Weights of a small GPT-style language model, trained from scratch on English Wikipedia: 14 layers, biases.
Each number is 500 + 50 x the weight over its row's rms, rounded and kept within 0 to 999. Layers, rows and columns count from 0. Numbers have three digits each. The size before them is the row's rms in percent of the matrix's.

# down: layer 6 MLP down (transposed), 768x384, rms 0.014, rows 555-586, columns 0-95
# up: layer 6 MLP up, 768x384, rms 0.0228, rows 556-587, columns 0-95
down555 029:494487597454457525476523462500492563494563495548507585577461504487517469470467470471535534453480538489514494633555471573486464439556441577559503484453547485442444523470439582535476514398520506563547531467451507545559565481464362432469495574486527513448483455471438455540555627421489524453
up556 032:456521490526481457461538576548435375469652500500587361495469537490509423575487532496503513532529565589426576492501480565511552539485543508461547379457505524471481401494492551567584531520347471485561557463457588478480515521633519526447492539665530526483495555494508534539420523565566391509
down556 023:445486556460501506568459487447520561489507525496429596510418465526495544448491447482448550491400542489493507466453475494520449434633456564441568522494519451506581564545427471540493510478457580561501426426487449457503498448419483520501517554452444502434569454456551462482440520540412572477
up557 037:537532545576487548488497567446525635480489516414472583496542562491474516432493503544498480563495366452453531565476394404545498503560440503471484649468445523493503611495516477590471545542471540497575576492504580474469487527451478534575464496473484435540514479500456377469411538509467431512
down557 031:484494455416529572532532454502565524409380537497485484417537453525596522560524564501474474455555443534551531444522621491480479530516478456509472488520488570534516475542560513446525521482498462472453477498509490464550474515523579462529520439513525405443428617438467557459443455453451551496
up558 129:507522594496482551445452471513536450527514464459584480519425501589421579425460489455449445516499476566540510495441516473519514454546418438499557423512463475554491485475505501469533422421497417511513542480553557460509473459545429533476543520389575458372457420535458432481531441398463510496
down558 137:504514462459532522592546522535430516487458586488405486553600432518534415516461532502470537500558459504549458539530551502455534474488499484399501592518507491445496506440528500543525501556540593487435477520514459548489562570452563512445463410487433651542392556446466500514490552536601529429
up559 031:543502438426424535477513503512471521492398491365450487516443512505468497564471490528501462487424579521585429456410554468406535524526482498514533361495547492490498427444500484506602497469524535495537425481501523514470458364519530568482437430467466529491485522510530540511493564452478559514
down559 021:512442448574514451501387470447521486440479434582492471489530505505543491511452445496462494458564344487554520547547392499552539519500555513537477530454435574549517494579491566398474524543450479491489561462513461517563533522489501488488454459574500519512593522553512522491428498434581477510
up560 134:522415494474453507450486422544560528559478516431562512566499586435507542499541528550476499493426453448514576610437460538507518520529422454525487434432438418469419534493538349573532477544580511545511593468478475489544563442511551490385466558505473446547502537600513620471471364418426576526
down560 164:519494526474555702525517553513435519480536515530464491458543480464492530499462462445531588501516498504484464472498511457502520523465647530607502490510458529513522514494445453444502525499507536476516483494506497503504520508488513534463526492521510506507532535435560508525772558561714694577
up561 093:440453566540468505435480551481434570456437404443409454454521478565456472483476444423475518575425460523434580513417569619534565477491470499442502437417559491485521462542528503517508476491488562445480488453490464472494433529522519398488464471456461488496557504559529417488491535597510461442
down561 103:545598443511547607537575483514561535481494522517507443576551552538554552553505571521475485453500531440565471548520437475450428520509555481415475534534455453463522474432489521467465553509500390533482501481479450488510531492538529584415519550562557562448506464438528554568624467441453633511
up562 066:482449507502464486445486576518436469544518452409562458451477510502450472502493388455469476523533476590436472517501391449377542563426549516475556367489558506462496421479583539562585491479449505512689515526560507501462405430681573466429433498593516523465516509519500681536447533545547496550
down562 057:553489484534466481521561446481491482480505492514441549602501390440551454466526639515557568488421529500532560446537504574567388442624426533520473493490460454470525545551490522497518519593469538454444465438430519511540507522449439527506557500499483528487501499509463375430441512451471534473
up563 075:443436477468557496597533563608457465521572456500446557383396430493494418514573574460510514496395549462475588568469357526539522522516467480503522433470525521562465403484453518510477469512434495548579443466442525515464439563511527501462505440524498485482567524494510498481399456517504502487
down563 078:559407382496390538455535467489530531543519483498594390518560510490477569539480503478453495515607442553464560383462515535566567418461503560462431513526523501568623542617490481525516530568528506459452456469487530410507407464505448516541556526487509497484448425596510464481547548510548535517
up564 039:607527479498552537565534480516477583565491559463407466480517431436466536407511581548544507513480589481435491477536546514526508540519463511463523396480558489599464478458466428490601425525391507551548495454474532524452489575466479615551453461444486534521515513522507503535578509518424628566
down564 028:535487394489409582525514537506553523418472540567471513411518587616508565518477458442476506424594467472515562501458406531490410592470545447481454452505475477540528551572495600542517531563522519399495506512574497406600507423525500493505576493470568466475457552558491517487454454477653439430
up565 119:480489585530508469459512458473415500539487423448559485518553522625462510529486511528405479525478500551488529564521565498420551458569517483537595485493487537428484535473490520534540470475520397495553520495610529562499554475533498452483461451472489568415498488491525477492466513429498515512
down565 120:532573571435594499513507515437513516503502602470441586523527489448564478495506455570596508527590497488517490413447467519495464550469427553442480513572485481529430484485530532516486533517520513525545491493502538585399486442525500529425515506485485480445430476545514428486591481577662625380
up566 259:477507487480573557538468429507492498516505444557505508554470512550452488449437492477586441536435548497553513464485497532566541441515494553608564456461467549509412542453515543477435503440478454543459504495508523518570510538560477465462571533522435460479594523478561403529526504515519529511
down566 251:446574512512478488505474495542442425445535501450490475506496411568536481500476418483488458552580505468507475468505494544501442536459515532527553483569544444489566541530571532538511541495454521460531591489504525438371510492521502516532424425494509535481508481483492608577533548508685514439
up567 082:558492529532462554513495441571484422452458407481484384475452541507460415558421470550456429547520540557454497474536535468470582545404486533452567476507539468505459432505647594475580640518501527508503461482489456508559473542521459486400416474588530550517515505470541584535499453552446454421
down567 082:371515456478477494517538474439466548524473550523432578500496533545500438414502578459534551535458456398540486477539436464610359524530558580485476468450489502440562550493501464515462484452486571597540574484468504541392477453449559519556572505494517360429431540503481532558540513477479631502
up568 212:506465452501487496543511469593590439490467510538594508569522470470494441461511539502540450496526527485517629516498488465515433503433439604532507540544453602529392498537489506528558543595501482471544450506436551610537477465509587506496434575483456465330457475497442414354401561565521481508
down568 204:561443515479504688514474524502516453548467487521545476536541408519482557485482565533494502502494512589397551456505496498520468516567601407565568514460555448507442496391526530528478489457501493483520498409628544513469448471508449482415617530455521546407403464488513427562456485580508520545
up569 162:451551459485505509503450435557515445496463461497531407498537420550468477514445421619525438509458524437486531492442448491509476467434476655494498477575578467527550472559502544556509540607516453380532533491519527383519502592515502520452352478492530462390464515480474500413543459616514479514
down569 165:532460520497507602449587541464449514458508505498438537496566555515519551528530568505447567482399456434433471404546487466514401480603643486467473514450434521532465520408430489452548530460488445554539475561424480519593533504500400526580593515484496483550478485578546485549493485452455567518
up570 079:466455447483481519482580581506355450514537439391478470499471479496484433512525509524412440498457521550472505526422511389469506426467504525488556395556571530461487409442568525553482456497506487492444476479565557499477418506581508452492478409667490536474476553525506601527509510601471423489
down570 074:585573573554470511506443452523531545503522476560632398529522451577510492561501488572455487526532482502434501519509519474503396564526495537511443491463484505534504549531459484449432525536482470493565587508436533454518472478481503491541565528499489529525478449495566485511531497511485556529
up571 086:484509450505460538578504614525492511445453497545413628539592496549524524479378473453492536469569532455493567551475381475541478572529502537513451535432538465506548522457512509600518440450508551478528527474436495494495491477529499568494531448535509516431483541551466548416459566599468490513
down571 102:472504506484471579426522453545496471520542553428484443518404523520511441515625433583459468580462500515573421416442525560472605396440471501439502518556512551546532493520427498463461488553559450556475465526498435488528506540443464479538503551533500490537557418473460499545627474444481463523
up572 034:485477460445563526543490507479448462466443521396588547531533519530499482501475409517449480486493398534489496563515454580463504482441455486524544425500476502562482511493578482523547559511353510508426518511468395533557465598537522508484512544594474466499494492392520572538173533533604547377
down572 025:466549531505453553525548547418525515555414476460446493494511437511505403518504577504511481491407537513501486509450541522477403442577567512515419471561460587486559457449487472510470549543510411462558477500448561565470457484547413465511520537512559467482543471497469497507516438383586463542
up573 077:451499488499433504509483520564539511477482373399439516495463432489515431526551541484441427432376537504491509508554515483527492459506504547444547416512502457457468523579490491416422472500448453544562530477445598559444463423514456511540533481556499511514514542466514412570549474489570485498
down573 087:538614542528489577550559460464456533550455541451528502475582518583505517472475552534522453441574507484516536459502402509528457473562584521525401583515485435481539533525542508544495494604520492429417410486542432454532484487540491506441524491395470520506428492497529540442584522485592593506
up574 033:396513493533538483486464454531497471554562496652488533594530485486495459585486562503534530521519630484441532524460601523523477533414465502427508450461483480470520517492471452631556386455512564502640530497474482525564483588508503536519528586584466531486501489467515443508485481516504531658
down574 023:543581414466472550510538487560421526400465448510558507523463451468529537521526493498497506456448450440504425551485476583490516519434585484549509450546396463495549505405433570524539472496525402548459396482510482504575448460479519458545458505550539506524601447438496490502447457418522624427
up575 100:525480548494557443500481489499468480692480481511517504514493478481444436514497478509560503516458499465481453494519400522447553408519428595388564600472522457647508487440563511520533481563529445562485519523512559479540465533487517423373536501461516549495452515548525575487501496469435560437
down575 134:592611491562527644479524467471547502418459526511511516438544479474477543473562510451489541494473486459513420485531526485529450516479678488540532519512457527507477526516496474445480512479482517491520557556473463545561576502505514475606501514499503474500486515494620493454756478519685773591
up576 074:531516466406493503507552421543314504535540519503388562448513428459463429386481504487584529468387424498510541478451644433606520447453449561446528550490543505537461406448506409434499452491527521489441342454553495506503502555453448500475535416547517466480458508473512494524488543540516498536
down576 070:510583548613437493434402578493605542451489441519515424519492552564532540588499465485469479488596559548518464510475414525473455618488542468473454595551467434469533536483435570491475537489469469450561540557466538458517484402597567550473435528493480538532479544480493540486484470438517446437
up577 070:505508516441494500441579481540325404483475400640519466433484529478458345533398466501500518515535526612347455461453486516588564483369557533466533423477542458552508341462531439551533557511500575424537492444523515485519508483515510502426466471587500476474463541465542540547511551576537454546
down577 068:419515506558520503515459486469523521450571494445434497609455583486514555490573430499444552522399523434523514500522491493516527534583499485557520520574563519444501528528441525463567534424474498610550501483492457453481462418504502568572482557466445510507587554513437536501550494404353508503
up578 138:455526508477528507358496459536486492532469577538357563379459476519501480495543484568541493602416499539449537528385456468509486480457497474544451574414531532627487521480543445457500467494532493524514383527431570451474493639569496456513436514505491568424499511527515385507437472480433455496
down578 141:530463488505485546552591532513520466470572415524606556590445562449501518437434532454493497411547433546535441467524468426484420567497477554438480482521453450412453438504492546574465555503445582468455563456577420497533491483476543520574497507520531402484570561435486538486492509547580596497
up579 034:604594591587464478427482540422522539507576551598606464509524547511549496512532483464527486508504455480552560454511386299518516483484508455496479506532456460425510582523544529519481560504385480545463576506524575528523457514515486510568564456530530498508513497515432542492598460567508551340
down579 024:412487506466456542524488481505503510517442509462509539412462489522470536376517474578557491516491514466454498496522526518534494479533403517496585517581542459536513402450564498480481478482420542475506518495503532451428507522531485427469427490431504442396438465479493497495421519443490457533
up580 041:496403439435531469506447433482511523559542496523477593584500499556488486391505577463488559435487505471461574466520532264577484443438500505521521543540509518408491502494456540481546374467387455452502482541429488453451549570483519456532494562487510541481475493462517514467488516444558569575
down580 036:509518507536530502480505505558480504531553503412573484505453497435508507605480409546432558630493556455481438440486519457408547557491464518498457521539457469536467529524436481565512505496529572527441501482512522524481499509465430496512506453417461465662554472524513540541469549580445552486
up581 120:500496551421348465506473530500461562529433445555529426583528435442494467471478534497514537425514481550513500415417545515482516557476518535542568445402520522469382505477411478606552422482469512490472513435577505540469522395493421434462539561584536474551558499491482465540520599551521516463
down581 120:564503538609540514537488491535449484418560536531395511452524608530493516518591399490466404514498484367505510596463505589440506571513440482535433482562568503551610479535580488459491578520548474481559460497538451395512685571487525512460505489528548544515579450501541505467551450554573584404
up582 080:580431551536595572531571525490432469497484550582447534595559505528473473549418551548545556467535545478470474459453463519519472515474528521536562559468439510432465494515500439532521529475526607507494532468496494542493534498410496435549527486431511498453457557498589532527565487528561376456
down582 097:452672513499487399480417511547523487456528496500506488460549458505526503477494522510505348507490532473434538502537488488453502488489442502507455473456592478545525464482521485487510481460500523505528493526508529450522487516507509522527524494481451505466486535462570540484513513527451451442
up583 124:620447593457441542529518499523598431595544523426561496557480554529435516516532514611474447487511454531501479611491529487504546412501437467449568463477487479425526448483553442485513602511472395499471483533507548558603405452539490542499575451466512556404494434526455528500530520496486543512
down583 126:557617467484511481526523539510497486400426550489495505524487580533510477464586515506513537453522484505484448513539510440527506487561548488488535547547422507539434544477477513497492522480559573532496513488430511478467613540449538511482468534519383515473521575493566518554696543521672533491
up584 030:453504582546569496471479508412561521455537411378592480502502530501530511561489457500428493546526446494497452469532412341423499543512494513463464585461457496476512581521543522547517515528509502532573558506513327510527490430490512522477423431393476483500511499554487456543683548470596464390
down584 023:474516469529456484520531464508476502643413534526482425436573464425456435496509618562559431456432495463445522456575504499489436463504502527510531478471536540555519488497549526438430457543559485470395403543544496524529535547534553500562532518520618527487485510433432506414454480482452464563
up585 104:543469533510445547463514446459534543491484421523428546577526530521555645512459445598451533510508489503446445437512491578464489524463484454542479483535496589482477523489479486439441556475411443517466506504439433506562585484491494518608577535573560567505462459422446433524451626536505495587
down585 101:377532491454559333503541503408410465481456492537527500446435518458456448436448501407485415498494498487498541535470517472450557527488388438452574512527518450535508434505541517475492543482510502501519480426512491506499551516534526538419477527527435470426541489534509492491333434530490512363
up586 084:498522562485556551513491523477544498488439386572491528451560608461482515533430544490500443465491507520483579550492581536466501478458562476513596415534504522581515465459429529464411485516557490445438379483448456472509484582545437526581467523417450522536498488455524489458510478488513436539
down586 096:486422538459539464516459538513435474495612517446549538506471394577506488461514478570535534569529502387451416525505452466511462591494492487491548557470431493441441571551518496552486497451479496627525602483547507545384549442518561500376526474490434484472448557525564490575480525508600497467
up587 034:490543467502556483530542404461547589516373463417529496540487437499510614593509543557508490514484498492595419513509480551579480525479450484579531423506484523452484574483499596489535562524596502496456466537539462578504505470498491564548495587378526581520519486455527404485502519458456521461